From a checkpoint of a small transformer trained on Wikipedia.
Size: 9 layers, width 512, 8 heads of 64, vocabulary 32768.
Architecture: LayerNorm before each block, biases, tied embeddings.
Training: a variant of Adam for these matrices, 646M tokens, 4931 steps.
Each number is 128 + 24 x the weight over its row's rms, rounded and kept within 0 to 255. Layers, rows and columns count from 0. Numbers have three digits each. The size before them is the row's rms in percent of the matrix's.

# layer 4 attention output (transposed), 512x512, rms 0.0222, rows 358-400, columns 128-191
092:158134103111170106123114127183143126082138114139148162146156158131149117131141132097092135149146131138157112143157146131161129088147143202150141131154083115126122087099142126151117126146110105
090:157139108099125116132165122225141118117130118147166121114120131131154144141147125104113126118131130114136153125151133106150132121143118148133119133151128105117131130114105130164124131115117115
074:122173094083155130155116116200130122134146087109126114115091123150155159135137103120142125133118120134156115137117147095146130130102132149164118154129130115149159121129089128123125141116107101
077:106125125100142157133118126044110132177134107113091108146128084139087144106100096208127115125123106123144115133099138140121152157084138139115089159104110152133135129137142140094143137144147163
071:120126118127083083100121120132112122114148132113108182125139156194130156145135140077153135110101088143128135137111101118120115141140135128125158054129117131150090134106142147139148146088133114
082:147131126103139127137163122211117126126113155139154121097148117103166116130131153095126141164133135113125151116146132115126146125166105139145111124165134097136134146140126127141123126125134112
080:133129097098158149150159123159131122159126117119143096108118125143138156122118130135112126137117108121138133126110132100124152125112124121148056155132138104160145137125110138119145126108134121
063:140146125074143131141088148152146127163170077127121146104122149128085136129127128136144145144126120122213122131107102116142141143121143112107141094127114145106158119134141119102097143138078111
108:118154149122137152137114098104097150155133138139136098093127083092125107124105120160154132168139126126120118120101138119100133169111101112137101141119144136145148152162130113104122146143150138
112:104126142107132139127090125122103163133140166119099126125174089079117106132084146118124155188158122120154131112120104123098145143130135129121129126124097131148128162166158127092141144160149139
092:111137142147118133126101112051121141133154115135116128141114123125104134118101115187139110126112152146113095146113137134124121145068128111114134116096151155127131114132129123105145133134127141
078:129131090107154141132174121207140136116121103128149106117134133151155163140140107120097123129133115125138134131141148111146117105146140140144092152159112122130149145113100137145128129122138108
115:118135141106129153130108120095108143150139148124112111107147103097110097109091146157130157162138124131165125121086123111104155164122116110109099140108108134144143155161152118076134133162147143
082:126148128118122144132163125174129129154115146142133118083112093107185125148152140111155147148124125125107155108149153115111130151150107117137104134139151095153128133141111136143136116111144110
107:139134121112119150145136126122132112171114110147167093082073119128156137117137131181145123130085142126127144121117153118132136157120103098119090141121166104146136122130113135113116130109121095
082:131139163156121101118135116166119130105126173156154141112139110075156088177150137100136127165135143110100127111151134130110129184156110109135178081153159125144146148156130118149088128132124127
095:124150133145112149139104127056122144167141098131131118133105125123119135120105105186167107103123145137106118135109166133123132148077127113113129126096175132134126118127124117110142145120122121
101:146163122104152140133102080155097168150155141134150117123135091100109103142095131136147135157153115118134136116117164091118140185117131142146126156105121127149141159164135112123134158150138138
066:142127111093131123115122126196152111125142094141143127119103158167149154136142133116115127107097134127131131143150122109146129118144141149131131114142126132116137123115108129150112135108097106
079:123128118103143140133110146087123129142122130118114127144144119143072148107096132156108137127123106122160114147099112117125138114107132161084115158106088153108128130131164127091162145149150133
067:132121170177131122147155136128123113123107148134138115109120130112151084134163151126145132124125155110118142132110123165135130132157108068106132093168154104131115148141132125108093112129140117
066:125132103139119135126121138056144117166126086110111114150106138141062173099102108186124131088136125152133127134117121133126124072098156147112106173095106118094098122103120141110159125126102147
074:124111120120084149092128135054099131133129110136119154129113141168124156108128129126106134106114101162141175121150108112121113102131125129139113094123109142167115121114163142152181097090150146
107:130121120150111102120129135098135133108131110124106159171131151157110125135142115120127117079137131132104128143148124153148102098117162137111166124120099145116107112094130126150133112126115137
097:105121134113156164139094152062111133154112125112086113121139108126104113114129134149153134153133118130156121119086114150116151162117137113117094140118112141135130135139153132082132127144159136
095:123127151106162140129140119187133129117131143134135112097151123110135114144134134099101147181141106127160145114128104108107137145160108104147096124151125136133145156157132128123094130133143105
123:170139128145109141138107145107118167179127088162149146105133104073131116149136110139159118113174129132050176133135148133125118191100143143120151082148124121131104131136138117139110144125131134
097:183121093125147137164122127126136145166134090148102108108112099167083147126152118148154131123133090095160124124128123160116140173067174134090088156135157124109139123130123125122076118132141113
105:120126120089129121123122108120094085095159133104110113134120129154098148117122133128087139140114139119166111102126117121114131085094106094102095118103147114096146123127107152111139106138125115
083:131106155130140132118123116179142119125127131157143122160155157118151108128088126146096125108153153136119161132122141138147128120180108122123148112125124153118120103123156142110118127145135147
074:107106143138145147114121134082131101118128107095123132156135146159121101115117143153101119128131128152153107120117108128149133101151116125126134133104128132087125091123137123124140116138124165
084:073124137139121139100120124182136133118123122131136141170151158111157121126088120143098117116127160149109149144128137110149123109160101112114185108114117147130108106113135136112148126141129173
093:091150108126124117151149131075137125097136132101098110144089133157119159080148119125157090150121115128160131133139131130120140123056135136151092158132142128127159159128113150153151127122137106
125:171132090077117151120065120235138113142123119135159116121131116111124140152122157126152128119117140102189124125102139129137140127155146167090152174093137125152128122126143146105107145128106122
147:120129164169120108132155110114135113075134147170123135152087145155149151105085105126107130141131156138119168137163155133121144122107102084156119088143137126139139157129098136187180132128134145
112:199144097098119143130100102189109115153131097164153123103102102099123147158137143138146156105131131095125140118107162131126128162130160146098129144098134119133116133136131134096118130129125105
122:174133115140115121141109125225133103145131114137148137116133102094124129143136131133197128129120147117137144138115167165133139180122164146102150116115142136179134127133173113127106150128135119
114:169124133189139139144107123127141139134112106155145156140144090117112129149123101150156110116149113130081139114128128146138138149126167156117148111139117132117114134128169125131108136142135156
138:076138139127112111128125134127151134124140134104117101154125128125161119115134106121166126155138154131186154138146128099133124136086105106141132121154153131185145131126100104165135138123131162
115:117141115156128112155153126242144080093110129090089150144076100118125133100138135158158091151121135106168120123142129154138131133148170102106131144111131148126172162127157144107128138154160123
139:162134104121134135131111120139086114139134106120131147093125089112093121151136125160124123124148108122089104109128108115123122125131141130091131112110133107079134123130145143084114108139124113
077:073126161140125131127103132148143125113117133114148137169149153117163124133113133144112121130100151150133141125123155103135139118138111120116166111109114140134131136114156129131150139141153160
115:127118157163119130145162141008111178158156125134119124110178129132135119117115124123147134128155117165078131144135141123107113128069112147157101091165122115120109124137123105162142100121125141
# layer 4 attention value, 512x512, rms 0.0253, rows 359-401, columns 128-191
079:138119099127130144129108124111155122133146133104139149106167116117110182164125145118135147140128128127132119174113125131144111076168150136134143073133124113149114196127141127111117124100112134
071:131064150149157101088106161136141125148182177102159144115138122143145094111141099108127126138161137111100105142161113109095159116165104120119165082129128134144153145098170101140113141124130164
070:126113127112177099094074136124164109121163115141150189132133137162143099135120144136117137083119146129123139107137110107115119138136125127110151111117122130108143081102151118105125122161185159
086:114121156133102178147130156149150128134116129179097091086126098063160114083116139118101136133096153153145169116112136160138105122110134143116102136142169143105144157123162114149121137139121071
071:113101127130143145086106120126136129110131130135088189162120119122110144121129134121124151135135078120100116145113105121151137088146153127125141082134161147147133168136136133089133162100121132
076:109068156144163111121094090112141137119166165126172155133125128131113155138135092135123144156108122109132104115121154097135160142171095124125146072136125098130127129110150158106147168129163164
078:126130137113122174116141153175135131138130203107113137122135135142116097120150126137076113133135133113118132134108151091131152081119107139129118128120131137105176159120198093127106092143133117
098:131091151118138100112112146160105129131164165104139173166144143121124092126140119124109101117136143121122099122136124102096141098161126131135126098124103154135150116139154119099150158130162158
100:135080101120142103101144168142084100109116154142154175152118130128131089085127144122105110085168085154113136143143118122121131101123110115132129126129134136066133126116148098118132151145159158
078:131145121121123140142133140134118136162128121118170110118139168130137111148153143128121080114135128145106130109141092089070108142153117134149103138124083146152152063127158085119110130198151147
070:112084151154139074119090109089143113135170160087171197135131111145109158157154116109126157111107111118129108111126136099109124135130131167123170069148139112147125186128160154104150137122126171
102:159095144141153126106111160153095122135127144128146171191124136119125089094134132134090102111135110128110125122132120122102119087132118104137149119109142137080142110132158110106108139154170172
072:130108123141129136103110122126142147119141125152156120120126102129123132133096114123132126134168111157108101143107101117156105080133117105126139093131152118128112144128087075101137188112131141
094:123111151125129179155120122150157163162154154134144156115148124156087123133118111114140149110132147136136096136108103088123135095167104104145135094125127137117127105134131114081135182136136169
076:191138122128120179165132166180106167105082112121044108119128126118134134133061116120131115141137134141095149143144095167096099114130125152133048116116141169134140165139108104136119127135115116
083:147141138123133148156126117126124129164132136132156091094133154148097121139106114125143117120114128155139099115144071113088092143174111102149107176119086141148115061138166102114130132179139143
090:136075136128142122138140181138111098123153122097133147128123128122146095119137132117127134106119130119123102132127118095098132111161133132140120092132127135119153148132114094114139110174152167
055:129138152106110168128124133096162141155156144108092152098132077107127143101183083139106134151138130124132154145125138133120144123122142155134150093140144139139152168135153135137117108092099133
066:130120126166121122117117138116110098139159107119169157140120156115127094106185121133093142083110152106108120124147131128093166119100170129136130135128127087132151139126132142119131108149130147
066:158120134119108176142129111148128180110098163159123104156120122125124105146081138141141149163134110134154099139131101137098109116140115159132142142124121148131076150137097165122136152110090081
066:101154118132145088161081081116136103130116117112180164139115113168120155126146150128146135119117143124168146108138121081156144202063144099132179125122093115105077093130117168126149130134145153
078:114172151136127165128129095123191119129089131152095119133152097079167142097138138119127102126101122133135137133104140142159081139110105102116101133133190133072132099137112132128090109111159128
107:088174119135109128132153127097162104114078086110115070106132124124127116149112137132143129132093101135172136098138130151163119171103134137103120156127110113109121153127079171151117090142096091
088:132097161114133085096132157147108117152134173137152152156125131137132094114110144162095112117138139130108128119154113124127123129148103096136172140125121140121130078129191132104118133120139133
096:149104111130135141133119160176118109099138171110123207178113106100131100096152154136108130107117136105101113156101132111116146086117120177135141056129177139108164157133172108088154140111164129
132:135190099110099170181174146098148145125057176132082103095139120108149122148082140127150130149105147133160121125135102167142113113182140114146094186116129149074103117133080131144125148134110088
110:171101172115106136111098152139113147120129154087144171126135140152155124111099140131129131118136192109142109154115135130154162072186123069143139053117157116143100168134145119122141135147108103
121:144074162134147110170114105176108124120187101113134141144128143122129126114176127125111132120131138112139123132122160073093125161126160166132162079122119094176125144131158114106167125132149140
096:092145086121105130168145138117138131164094160155087077125130128122159151125145144137132120151102099126119117129138154156091129182076123142130131161125073123131152155126086161160151107122099089
089:134070112130170095170157081146128124171178106122147093091106147125119155093126115130137139144107120133153081124137178081119119190113109130124144136146099141185081119125150172135120122158106127
097:097136100133135137160132154108125081176113149098153073146144137126128116149166146127154132138126101129100112113141157120059095161078120160114102155135097132106141114138129140124142100133127141
105:113122146130127088067100129174117115121152136085145169128135128134131131151131117130133149112122162121104125117116083133145174074159144107129142108122165130167109106131158089102096151117172169
137:152080130139115097126123149081155112119142151132163145141139133133132115148105119120095150121155099134157117155110141105084145122133125081145103094131114102087106155122116122128161121128117137
162:072168097123124161141093114194110130121098170120053099131127140083124136157157140132147094124142111118059106129117124172131122135146149173131099148125162135104167112124135123113096139097153143
129:147093146119115115175115153104170126102130160109126144110139146128132108138082129128111133123149129132168119152112128130123107111158138122163104090134119129084120125135124113134158128142107136
134:127161123119079171145106141099159135113095162118052140132143146138142128152087149119129140112140119117121145161121121180096148067172108078144060149128149143069144142125040132154112101125113101
127:116120132107147175136118137105122151146110124127100107093154137131121132146070140118148155136124137137154089102149104142136158116183104105152093122127145143116065129118050115153101119152078122
142:130152117140122123111134129138145092120110137102126123137129100125110103134174141122130106101156066131084157099138131165139107106130117136122127137133146139067156092136150096101141118114173141
129:093119127139118130113125125123132135141131151048113149129145180140129111137113119129137129100133128100076120130124131154096199082138123154115129066131150118133140150128091114128097125133133126
155:152076152116126149186179118115114145141161088103116122105144156153122122117086122123121140120099163126193086136134152086117171143149161164133133091137099126173099158127096142135146159146106133
093:118148077115139129149139102098103101163120144136140072136112136122131155151164123128134110138126086135088123136138150134078132170110106162130098200133135151129147085129137141142136089153115140
128:132202107113134166137102133142129141114113107165126115115111108130124119144132140104158120144095148148142137121126124152165071130164126112142130181128162151118096098130129148113126165122122103
112:105165127133142138084069123129130125098136115172141175148121122148114124125129105125119161120134135151132128129108085177179125113120099069115120154130161161115111126123151138128092132116125122
# layer 4 attention query, 512x512, rms 0.0205, rows 384-447, columns 128-191
083:108151124143116136118140178085140113136172097113136108116142134141159119139150146137135169125162142107080124122159119134134138157123093164116116110117124132144145106129153139171077041121108123
072:166138167126160128126134125101185084117124125162114116153149122106122143123137190114134142125131121129126163126143130129104085117114129137175135123164160113123108107124134104130145112130130104
064:130086144158144095110128120142104115144131128157145137190117114161189169125162161147125124153168123106095174141112148151146124152120094094151128123152085139126112096149130141116116099153189134
074:115141160201157131144132104110122129122103122135107169143127131163107131102121136105122152142102129129136107140166122098139123132119123136117181136121100124085119088133148129121117134156105149
078:103145144118112144167129171111177121111099146157102143139142143101112078133065161138084150128132143126193142166181177120129152118157095070116152117135125122140117146116140124109123146119116140
064:147130129104168119171143075114124133107140102119147124164104184161148167122158152107120159153119158122135126102173116131141094074117160138144152129138130125114141073090152129117132044126105146
072:102131114139147115128147103105165103121143145190154127133148138157121140151122152145152129138131090106143131113161129135121132115115129111185119112136111096095089118122136124112109141172107150
063:106156147163113137148161119123167107131103107098135116153113131121155173106161142133115119160136125106118113107146147154123161147130121120112124135140129107147097103120135121154083098108123101
080:124130157084134118127146165133112141093114123133118141135099119144145131103122097140076178111141098117132178138118127140158134134069092115195094144140143111140099120100136109118151108120135099
076:115115160084129149115149152103131159105132124138094101142126100138135158088125077109089168100153121129094152199120133181146129115128125094178110149112132114116070129129096116101151095078158109
082:142111114133149122118140128100146126142105145133107109104156105139140125145121065148152124068167148146123126148126103149143148133093164126127133103143110127141150176134096157161078117205108103
066:149146128154162127181099146128172110142104162144136141136087112139130125089143164142130130150145149100120091153170145123128123144120143129169112126154112131099112114137137111114129086137132168
072:086182157052118140111087117148143113157097132140121133094120083141114113120107103106126115098132151142176154157113138155076102150154148116123150138116113085106125141136108105119119151095131122
060:121087135084113125088128084155110117079099134134147109146199097093155108158155122128107140113106117144112116127100130120110113169168136105101117106157156129134121133092145140105118150148098127
080:117138100140155167172150106111124100119173155119144084103139123156122175134154130113144153163132106113109136095135170127159154124156101168111141119120113129123128083147130165122166082119112164
059:116113181157120129087116121165159135164147103108136141131135182049093131151137094143148167105086126152119109119106122145139134117143164114090139123110142131149123123146119100086099168085111130
076:146091130114124105153109147150101125113145131143107118160121119108144107148109101122119169118126127164183130160079131112109151114162150110087127136125132154145134159144126115109130160184122152
079:152156097079111109122143082104138149125153080160149103147144111158146156147104147132139101172093097087103126096121187143145137110188125117118135155111123092122129099125120147149145130087162132
080:157153085146144123118168069143145084138163122093128138172114146128118083170130174134155131138069123132186115140139128096108155131156111159130149125129125113087126108122170147156131156136109116
084:128124119120120131134131095156083116097142114137146157134169150098161123135157142133116078118144148118077141178127131129130115132139120137161175137145135125104132132130149108149115119119131130
086:177133104119096123160131091132155110137122143125138099116172095143129158157155141126107128164129120115123152156130140103146111129058112126175108112146109179128132154102127121124123103126111138
084:130137156145148150113124121152148093133147176098130160149121158097186118161116161129131126132140145129091189125113144106123131145146143107138164102123113117082113128119101095135119137173106117
076:134140084116132130148141126150069090131130131082118126154124101114161122116144152150138114121144130152128121099158142117155154112142101154154162112133152142133148142119156103179142123151097130
073:136159170079163152127127163131106103148152106092124137135101139108144113137117158134148126133137154160197091131122109128150145134136167127083140148132108133160143148136180100084097132155104086
071:141124145158149097136130108119156140139096105115156124173113115109113135139137122150114154112108125169136142112171107145084120125113138139134173089139123141136125143134128128146143140098161100
081:131118107136133139152152157085104158138147160164121110107112107153078160097109133129123146143087117097124083118125128134127147096101110118149105155093122135112113128140173117101125171120108145
066:110141099089161111150165091129107145111153105107149151135124115194111119077166156143094125112145118120097117140120117107171132155110143158129153124123161098105139088147157107122138121136131130
066:143116133170147120154160118121165131112105093092138110091151118113154110142133161147139111141132145128050146172161134114124139132140083155151112126177105118135121132125112178164170117165106140
078:155156101113122124125125129152144156116144101124128104140120146143097129129135103112182099116104110100136100140105132117138128121086144140132127121151128139152142131139124127119145114054134141
070:131130171135151085091094121172156099100105143130090135152119139052131141172182125097165153133078142131130109130135122117136132160131125138119171124141131155137114176126155103089137135112139122
075:146149152100158129110137122123138155113139111121120155128140158128165119122106149119153143124123144123144151120102133088136131118107111116146110146134145100166125097112106136085120111083120153
079:157110099182115162158139142166146108116119126092145116156139155132144139112179150122144133140135100133124121112147116099153174123106117126135145104120118113118163161148124151181128030147122143
086:128144149130123156140122142111179125099151123139114151143121166158148086120143139116146162127126119130105123138142119118126160140142171117134162089124140140114121131133131132166107107131105120
069:142121108140104149112123142117133135140151121113179140154134113100135146139188115104167126166119112127109120098127109128141148149122117122118122149129113144126123117146143099159141135155148133
075:149097123164119092144166151108130128121155101103138110113140131101163137133139158138186104166157149095081130057121149120120138124159102159168157095143134101139132118138122144174159126144146107
065:171118145129120128110106139150161100153146129161132087086138141091087113157125129114126108142105115129181106123141104147152080123115140127118120119140141136147106111107137137098104177147107124
063:119166148175126152125117121100109107137111159078137139082133105116095137123147144105152097180080116120175119140082161130127154125120118122036158111122122138132105106160158158142112071144109150
081:112124133133128154154141133094115117131132137112139116133125087131095104147131128147147097132172144165140134122133120137103118140119133121102137135121150131131156139132112119147145128149093190
059:147088138161101109135155145081125137113078170132115117142115141123176145122095172141166152196137138067109110134121135142100136138131125099147127091176124126117131147119129170132120112119107116
066:106132125135142123095143143149140133104123127105117139096151147131127102159091082130083141045126140145067177159136096139135139155147137131130142070142141125132116166097106125129147098133093117
080:122124116092148106121114125165119104132143141121148104155107110139091121130155096109116140106087125168142125132104096118102143117136153130090110128118118133137132140131114115107127145123152141
079:159116177135119144105128123123148147125103070131115087124127158120132141112096063107085146108105149138100183195168140169115121114093140094164110126157150146174113116100084130107123111101095132
070:127104156111118118152119101113165122106137088083133129121110137132140111158106156132142139134177149150128113131105177125132075110136110135119145152118144136106129140133130116146086152142157116
081:117148098069150161124121104151103142147102139119155111158107136142145140105152169116109084135150142135213083131124150100110086135122138109104117174128127163142154096130158124141154169131135108
063:120137113135093156117143142096084178140160142162121125132132127136103118118134137116171134116099113112148132186129131121158143145069138139129122170131113110144122101157110110135129151106174121
072:132120110089132164110112124145111124154142151131141099142125089124048157126117102132112118111129108126140128151078114139137111130091154116155082134108090133140115131136122131143124150140133152
066:102113115133145117149156111108123174135116102114146123129148125176140076116137166124148151142144113123091083140132121105121102129151087141148119123107126102145107113146121174125157102165139157
081:102160147117130098126123126096125149176133112125118133115111123116120101144122153123130108122136114151170126140070176141078142115112102125107133152135147138135136124124124107122131202110132136
070:088158134114128187102103175119149127131071105127119131093112130123072112104061058129119153080138146133144170134134123141131134136126099093142099136129145109119112130121124099138117140092104145
066:093137101147117114153122145114140139135155107136136136115110121132150094103151171141160099139118132108114111123133107155137148129111102112117151111151117117139124083139139133130062119156124125
072:135100130110168094171104114148165079136139089112114151142106132144145134140101133163111135132134144159115204065105086122117129145124117096110134114144091150110139141105124057105118143167128111
063:124136157127106168103121115090128140163131149104110143090136137155053158122156112094160087147102095095147103128125120146132140146093153121078160118087089129113117150162132120162100116104119143
074:162147121120090108145140110119149105102129114121133089106152082152122125116105120115143152123106139139141142165079151098161140122135126113126094118117114095151109110133124166146138138115075135
080:137144118132106185151140136139112123161148157130107163122150115112128079139128162134145108116092138144122118155136149085106160126166117126047163116133140143102122108137147150119094153151092142
073:175122103142128139141134105139082137092144116107104125126125115144130155121138167160153130126114137116128100146109144128150158127082150153113158157123140120158140134135120150113165134121103153
079:128146102120107143122146116157113060165119113133127112085127103102159134153132153119184130133112171166147125127121144085104116143126121094112151160103137101124074136146114123158111158179122154
069:090112142121133150110113178071102156109119134135116133135113171179121144066093094134097128144132099118125129105136088147134161106122152142131105123116155094095125114116144121101114114124138133
080:134126081134096153094122124162126108117175130127136136110132110120108084170132090130174122062094126124164149189127090122138121130099196127110169115107143145102122095129117139096133110118118120
069:129141148126126141096097136155096092133119170112103119135129142109122182125072075137119132121103167140109154152154081119130119142145117138169142137132148131133093190113106156164137147120104125
080:151125134107103124114104153159170141132100135139111146125123140091156150093140165122096152114190094153149141148125120134108146137123099154130126123123131137163169118124113121095132145099151084
067:132149186142090103111135172146155127103127127127103133124177142092149120133111135101102134112120123152149161143145140150111179142152128130145147085138133116111110154086123115151109127168089127
059:159114097121134113144132107136132145158174119103146157168109124124128135084174190100129127136177119121109103128132133120130149129109126140130137106125128111135141135143108144124176113124147123
082:117129174085105114096111115142140114130100160193125128171117120123113121082093106150127093092138142124109125107131155112095099151113100132164115143132176061103158114144116146131141144137154120
080:128146134073157142132141107121084176130142129175117104098118118168097124131098134164111136099140164124180103128120126144125093122148159121160117149126151112126115116125098151091136148119120132
# layer 4 attention key, 512x512, rms 0.0206, rows 384-447, columns 128-191
073:154133112082093090113133052144152114079115133128123124148141112157100113101101133129078127107123122132162130122075119140115114114150135096134117127143125113138145146097133107151152133111115109
073:099130155149120114115119168153129140148138124083117129150136124093142122140126170142161152149090139093142127113169086129117152104099125133163131100130081143149082120114114116139157132118114113
086:135103193153142128133099099143112141150109107119127127159120125143107151096148134099152116146114141076128114127134082114152116121109120120150140134113125097116115114171121163147098129133124113
091:115117108059104146126135094095120116115131126134140164090198167140092117103114128071091140136135128171139119148085129136138142158112145129171128131082125139132115134172161105151121161130120121
073:109141133207147112167147123149152106140121140076115121162136112145147141157108148129148145100104154089142137112102108113138090139158122111095115118109159086134099131129117153119120179141151177
076:101111140092128139156123077108141131093152090118177106109167163125100120100153145074138159127117134105153114135103102150149118113124128118170141156099139121138115144155121124158111125118105098
072:136137077096105116106133132136133120093104138111114128122155142074120116103117100106126147131132131118115128131139092159125159142112142122148125136154153138097107142137134122158088159142108109
079:136141167128135147154153105140158129113118127111118106130167147122108143096145112103112143126118131102138105125133066149125136134128134129171134146122111107144129152197128124149095136137114094
075:127126109133124116109133110126145134164174120144167136142110120191148148130160116112110138133162109114108195113179095128151120133090102128142129142168117110134104106122120125142160152132117099
087:135106138136106111104139187129113148185128134120123132166084121118156143120120152153114135169139131114100113139145147125136136110126086137082121125167126134129144134085136153093138134112102125
073:153132145177104105120123148140148169162130144087122134148109097069170164123129141149110138124095139134100154155152147125113124118104136136073149113117140115108154129149121136087132098118100165
076:141136146141134132139108119133150130113109145119113122138153140143116115079143115089124140144125127101097120144131115111138133126131129111164117144104120118141125161190139108161120132131114118
076:105133174195131131120147182115124135156104153119100119141126119111149127132123141156144100126101171128106143132157141113110155121129110120063141120117116087143142172123139141101106117107166134
075:096114131156127111127120166138133123144121126099139133121087104095160140185085156176129094135133160114160122111154169123123126150098121120086113118129149131115155100084111141097160132143126143
073:155140101107140143117143125136138078086122127145134134105145144135095144112135133136116107111154132155146137152084117132123168149116169137163133123146113124138157130105159091126134076113092125
076:097123137191107134116127199146117138161127137101124131133106119107133146148118111182108136076102139143134131103160176122153138127143128141100117131131117116118146116118118099137154135088179147
086:115101139185119118144080140137147154164137141144106106151098081093129107158105141159143138151125160121138121136150129096144167128120090112032104109147136117130135098091133150087151122136146136
082:138126122070114136140139102123108117109125135150139153102157125147151128114145133146110099122152115108123165126084094161134122116109132112158122125162103149139111167117110141102116121113108126
068:095143155135133172131161156139105123137140136150075125113146132071146064110126164128165150097115134138118165091124133105100163107081170141140121081105120170135153120150131140133143120133152117
069:138129151106149117146110104134086117096136159104136167140092139152155138162113160125139106159109092094105077132169110128133141114102143161169113121149108107112129090109112099157118159134105139
081:114134157160130150125138159139132144140105100106133139105155102127080132137137148099170157127125127106137153150180164127130120116115137171142123146119111117094122118140161152118119142129101146
077:133126184175150125123098154142132146130117173117121113151148139115136108118105098108161094068110087095107111106110131108126041127153127124138156104118171154097104177152124129155097147134117113
074:129131156178155141132104132109150135167138141126121123165083096078150152158164126137128126137106112110157123117158090095117125088100129152125124142136152136161168136105124125113171130109126145
079:089157119141163107139128162103105140171130153135123147117127118114120093134140156180171171065135115167147127105143159119133149176128125111081162148099129122110154135118123174122124157157145159
085:101149135199139114152131200118134129166122094102131135123100124120152165157149146153148152139130141106148106156174154099122153117160124118095127086127138097124159132137128101110151114128102163
085:146113122058114135122151082114127104104132128133126121093190149163100147098116134076132104113127117159159080123064127163121138134109128111175106166085119155129087123144116123163104132139109124
082:155130125081140112132122091131143130100161138128146160119164158129110129110129106087144123150158110134099091132107065146135107106099145137207126145108145119139131120165142110173108154130146096
078:155126177171134120133128131135142113094129121101111123134119136122108149117136139087151089126103097072150117114141073100119116100136134112165130137137116110155149150146129147140136164140109115
071:161141064071089149143125091141149114137127117129133114116164116191095172148118099093127075147138149138096115132114117124154101134116171115118096149138107159137106122160123125115117124143101122
083:110139133190119123099117183142127154172114140108126131153087105118142163186153163133163125142115126108120130087170153109122140146127146142095132129107105129132136121127152127106150124110131128
083:128130067094125110115175097112128094150114103156127152086142134164117129112120127132098122071141129173153124125061130159131100132090132115160129154124112118135118151125120151139109110103133168
075:155130133054098123125114116166104119137155142120103119113152145162131120103168131066088144139094113153129126144080128118116103126109131129188102139144113116116112138151115130159130140140094123
068:132134170113105151111119151120125130090166128126140143150171169156170137080116138093109162180126120142120116112112128101108109154152137152155144107120113151122119144157171111134118101101127090
073:126124150065103136134122106133126136074134135153111124093170157157111161105167123095108124147118097162123094138101128174146118129134155134178137135151125148109076142161144108157120117134142119
081:165116123138115106114127106137152139105131119106144130154113120120114165103127124087142107146088131094138124123111093143131114108122146142161169104121141111138118104184116131123100132163132104
082:098132151215122112132126136141128140151142150104133119135081108120161114138154109160139157147121133095147135104179155110127136131124117136103133130140114132136134137095117129124173139124162139
083:116141113068115142130120059130127114102140128141126135111186145148082130137108150122105119109127134161153122139089135172136116142121137120162139139103147136124097123125127123145115105133142112
083:134141163174160144154128161136119159137129110102088119120112139095136127147156157168148138156101152119153138145154143119114122135129094134063107131105128137107162132117142145065103090169121169
081:170100176136131134131112103132125141105111159120124123144158152153127160102118106079144135150131126072132109147141077115127113115126125121170146138090124120114140141202130156147103133101137095
072:110138116186120100091149162143146160151151136126117135161059099088168121141122144136121150134110101099113147111173119086119114118132065161116124111118135094161153122115130142100175115101147138
082:123132110103106114113113160104123107168115129130124124135130130102122104172127122143128133133143136172107140117148180118101161140135129128059132119124139129132133116099133135132143124144146151
079:133099121145157122095129129127120159156135114106092122115105133102140124161152129155148150160135125124142113134174138101161167080125074142090125102152142100122179123117102164092140110135124153
080:114130161201114124118139183113134154177122147094131142135073122167113127121139153156137099105138130123113120121130150113147114106121111144061160144128140108107163137132138094097130146129111169
079:078144136174124124138113148138116132152120155114135128132125108084136123140094158150157152124129127119130111127157138107114146151140133127085158133131164110121124118136107123124159130130122170
083:155096115061104117124115102119117136106161145160127125087212155158092118119115153112101120101132126170134131138103120145125126131099135128139112141088110145124089126151110097135094137129133093
085:125137128143115153104112152138115118148135149135124137141109095080134126162136142188135113146170143134118150103146158104112129151098134119070115115138101138124154111094136125108153119160136147
080:137129156106141118139121079138135119077119124138127131115154147150117118124126139078138117162109129104133103129121056123125122114134117124171127128091114120160140143162114117161121146143122118
066:121153125170125121137129155095162130133080121146136147112130090125124107143129114128135146106089186164112144142145183139151206118114100109103152123121143110134119125157109155160059112142148133
075:087137137116146110099140161132126121134092128109119128152106143131141112126132135156104133116128136155125124081129147131149139131150083109075099106116113141141169155133163145102126123110141137
079:118126135034140132123161101123139121109160130140138147106181133167126113113173108093122166120127104134125127157074111167143118122143141126181134146117112106130091133143118112144121127140102143
082:100129169190150137160110161157149125146119123100122107142095091084142127129147115153168152118145128089121153122168142108121150125136104124126121127172118103128123127129123123144143142120139109
087:141128105081115134116134104088121108135125119136135130085190162151109147126121146140110101084136117165147116137096132155131132171107133118134128126084107123126122120113132128146106110116136116
080:110115153088115105118141113131126129126128115119110112112154125151135132099116139145097109117108125165181117102095159149133108101122102130156096146128086143109116139123144147129129134119165126
077:131135151131149127135149117129135149118136158143089129128118156111133077120113101141126115108096123135147115141085145121107121104141094101077085124116156192151180105148138137080115128147170172
072:159141088096109154129122123108126116141109099159141133080162129173058153134129100081121119063143113156141141109117137114126124138133148130174129144101120139132134113123107154102101143107148135
073:103135168117131143107139168125108065129129114141117123104111128135113112108119154174111120112116165169150136108115132140119140112101143129116144129094127158122102138112122117149141120137133140
082:142100131054111137122136079114113141098128132113135121117187164170118139101106111086101140145106110146140109114094087151127131145106129132183118143104130138110077132154105142176095144117126086
073:127115108147097136121119170100128123171136108127127119107132106077164109121131137133137111120128120152109116108149177114127125131103135172029107107102146135119142090127159127071153115101149191
073:108143143145150121116131168141147134147147138115134127140081132107138127138103171148135130163148121126103131085140165151131125132126111113077128107164129210117142137081127135110150156083104112
076:130140119189122151091135139129140134135102120131100134169124112160181205170158133113144125130113138125097146130157138108141132120125103121094146133126142092146102117142109129143151145093147135
078:129132157188134089103147181162170147162137138119102142141084139065158123164117141146109132126103135125164115121140130122108140115106141113091137108142140127138153133097128144103133140145104112
081:166122163105132133125143071140135115118129113134133130128167144144100155113129116054139122137115140127138111145125083117121132124132135116186122145122132127138113128171107152173111136149125097
068:137145134135152155117143105150125123143112096131131135094118141156169132146148123115095114114125133130090136079120169168124103099104114127104124104160135167115091133110117127114099142117102124
071:141110070136174134148184167098138109165091138114171135140122125082093087154080158147109128122139150157161118140172163096121112147138107143052126129121140151132157104144141150087115166131128146